Weights of a small transformer language model: 63.2M parameters.
Each number is 500 + 50 x the weight over its row's rms, rounded and kept within 0 to 999. Layers, rows and columns count from 0. Numbers have three digits each. The size before them is the row's rms in percent of the matrix's.

# layer 3 MLP up, 1344x512, rms 0.303, rows 1210-1224, columns 384-447
098:442604493553454495476465506438543486410451459528416491421502476441477526551529506493549495522444458483510599443520533560582508506495549557503508547464549542479494554506603570503523460435470419
134:592456599515486476561519546485518531534602605534514586584499510493541482522522523527437498553548556536506503515514470485577501466478552572495556549484549548582554534607456409485431380486547501
105:433458497490425424517437573459526495478543523502453511447436598508462473421507424483595467567566453550517435470484488429536587453518529485518535537511441508555455390518525350504486530536535398
096:521508555448570611524523550491474463413462485532494496524462586541524459482475495406401459486499503470504473489465500538545538481657480502470552551525447479508458534552533457598475500531560500
107:538505523517586535485512484469541397487473428510370558448429516466477506592462528440410454495512403391585489602407520529474400502481520402427615482440567484475425513465562437529523584414642525
115:549485515491407508605552531448400569463513484433416535480542502433580546461546455462517539451477503529405544502505615467574638492458520501567437506582488553532574511519433568493532479437492457
097:505548484587482483529413592510498466449487527476483458548494473534606508472520402433545425535504522449511408532478432475538474440510548385528456504520531547499517521653489541539534441470473446
107:499538591424407571420530646524511520456508514456570516488493509401385508496536456510509512524537466420479579518500486560469448479501497454492485497452564529505515502569573528499489576410467483
104:476397493450513391525573408530478495512504505559496446486483511387552450447486530505458479575510462553492463548464400537500493530507599509492496448479516531466530562510550433501565445461546436
105:523518522567444462483510498471498500522559528478571513540553511551475547435585519485497512489468590476460516517520473463499433553469404513599554561490431455466478471412500531469551545533379524
097:498523449545415447430462527489545588559508502497503436529478550428524542505473533533545536535528562463447430427460537520453366524542542481547509509509469547480477526570423523471443439499480512
102:521530454431592496526410463475511445487414452454514533447459393517539476555493494539575445413512505436498593571549474433576471456529550557455484503540512494454575481501406453531539560504525479
105:378538575464456471464598462450534453511608596520498489426495507510544579526576458488569519549541581445494500495514575537412419517518478430454569463492519522541440503542465520574474476463366404
096:506440531525524444413496472523524561485423470490443488522577439519448486528507412537461468558526541523510557557539427517514495494450507567517505576478437544572453508560544510550514441500522499
101:460559442516497519538510423566574490491420562451470496386485541510529537457452604504573456574550457475482467534413436472584499473472557499480499454533476456449437521455402508491561558512446581
# layer 3 MLP down (transposed), 1344x512, rms 0.203, rows 1210-1223, columns 384-447
095:540410474535482523509533494493561447533370490428312466523480516501480549432479482459551515453509497608558516469504508431622431458488573527500456471531537522457556466529523463577455482566537491
088:466530492513516422503408502404476518535509630504502519391479497455555511515509516542495422557512501498507500489501577459591467485511490502456551433414427470481599465556482524555507505585464558
097:561519545487544473519537561484512421465481521424381545507532529448436564526552553507530476495514486464429468505549553531465516480466466504570489446528523492441553527514558546538467525537427490
096:500484500509414505433530511459603548509456529505528526597479505458521443553522442497504509400461512435587566566479473470525530521487491472424406407477470527427423492529515538497369543504497573
110:422546665549557502560544455524548447566485535617492551464406495503455448463425522529481490500500525486453514536457473548537475512406536449498409463517506538489464521512533469548562522433478445
093:469469460472530472513490590536468532520526531450564592413399462380495508488545499516571360511567485504488529505500542415579505480505500503487483479418478516531534436578518552476481478543493537
100:467496539447528510506472503470479416543435401488509468581469630552565547500486502553506411616553554448516561427476443470530391527605469405655454605607432474523473488521486527458535422526454502
101:442585510500487493459514471525496496486536474558456468465564506507435439574540532489503544537558394405493517486532537493503529534534575545444459551625532397468542549479481561453475498505517492
098:532499498539564423510507468500482454495485531438470481493597524445519560464507555540465598532521468425471541497465528518457505364586595486543514541537480482508569424491628526515481466419476541
102:488480541521437555506518533510520492574505421462546580532484477462528400548411544432442502519508548529508520506577476486575481445489490561473485398590512570557463596383534491624512558544482445
099:517571502566500535518427408579618420556510519489411532526395471567533445386438511443561518518482534452551409524508427512527424525517534450532524561487530512430540461486471466503434578514508438
100:491593569488554430526455560484560603432461545488549518530558526520508476408442522498591455507530461483492448518467512534559455437441530539544446560526516477503434395390531456559543497537563517
102:520562488508413548415424449564491426534404580435511462484459382559486503483451457511502494528533425539532495490483611551447438537526567528513515513491419503411509504594524410510475501526514510
102:590487494441567507495553484500485540578507540516550473459497515418407511401495555428516492493532513495505509427450553474491456432457548490531395511546485518494475455472394451480619465560528493
# layer 3 MLP gate, 1344x512, rms 0.288, rows 1211-1224, columns 384-447
129:468502545514434538541511456557551556595643479484468512492526485542515496513586538485544416466564554496529458435510497567522541480412520551609543547479586490574512539566413547507448532553492497
112:425412558473520529481487571475513513518437485573477534534511495482454515524456510464469518552491542505479490469545474483418460488568500435415460498469475570489507534527522554477502474458508491
098:572523545521501451431461557512427495468586463534482386596493517433452536383515547443497522533476502525600477507423506500429407488525568587601431481454589450464517464535529476479453474477500497
095:501495556512560563493457556612545613457397540569501505480409430432429483532583516456507552512470514479534538459492450462452389432400575401563597492514517549464510496485448488425485579426529469
130:535506521451468422638502525442505493548430447497474536539488579490379569508503490552553497537539530555459505492458511487415461492471541509427502463447474537489415450655436493548436423431482505
099:471453498509589525612421530485412445446447481474514542544436470488526516434504387562557470471496419516444518487518518459584494483559517514575496468488581549554539520477455478438477470428502487
107:441441469513453489494527454478426438505550450526488498540499509514427501521514452368452464518524585555546432525557450486484450508510511531458469508603580453526433478562468509491441492459598512
109:540445473455488503575382531553570498490439547487504445480436494548508468494465455576525468509546498454638549511438409534473431502467484533534442597474473466441490442520505506600476512495524427
099:502529539453573433501539449556507507451537427497555509494561442506492563499494536561588412459582546435505443517507454479485467616499566513507407517565494444470532478597449463520509493493455464
106:542547552497538439491457426466448489514411528561420423532534492593583452577555469469532591442506430524463413469478494493501529512465567558568604529517512545552403453513512464519503544445498514
098:462379540486516423511509527462544519508405510586584568570549550444557498476428468533503403413475576488515441500567454465558493478502525518467552472523477623548485566545417488476490511497549598
107:473482550480495551476510584557412425518420497480490494473533549581501622472441447495497594435473539533479419570447605549457349593544491432411520566482460453564479587540456473496520501472464452
098:603509465502454502479563439586449444500449533448505493440528487548420494426493546420549503474569491470543509464477436490417411519495582519423434516525618535526514508490528511428573527616473568
105:589413499427457462435510544529456469478512538456435458540510466485525553503490503434393492502494589409406502611479514468516391493552534482468483549460465556580556474549519457467464533492498591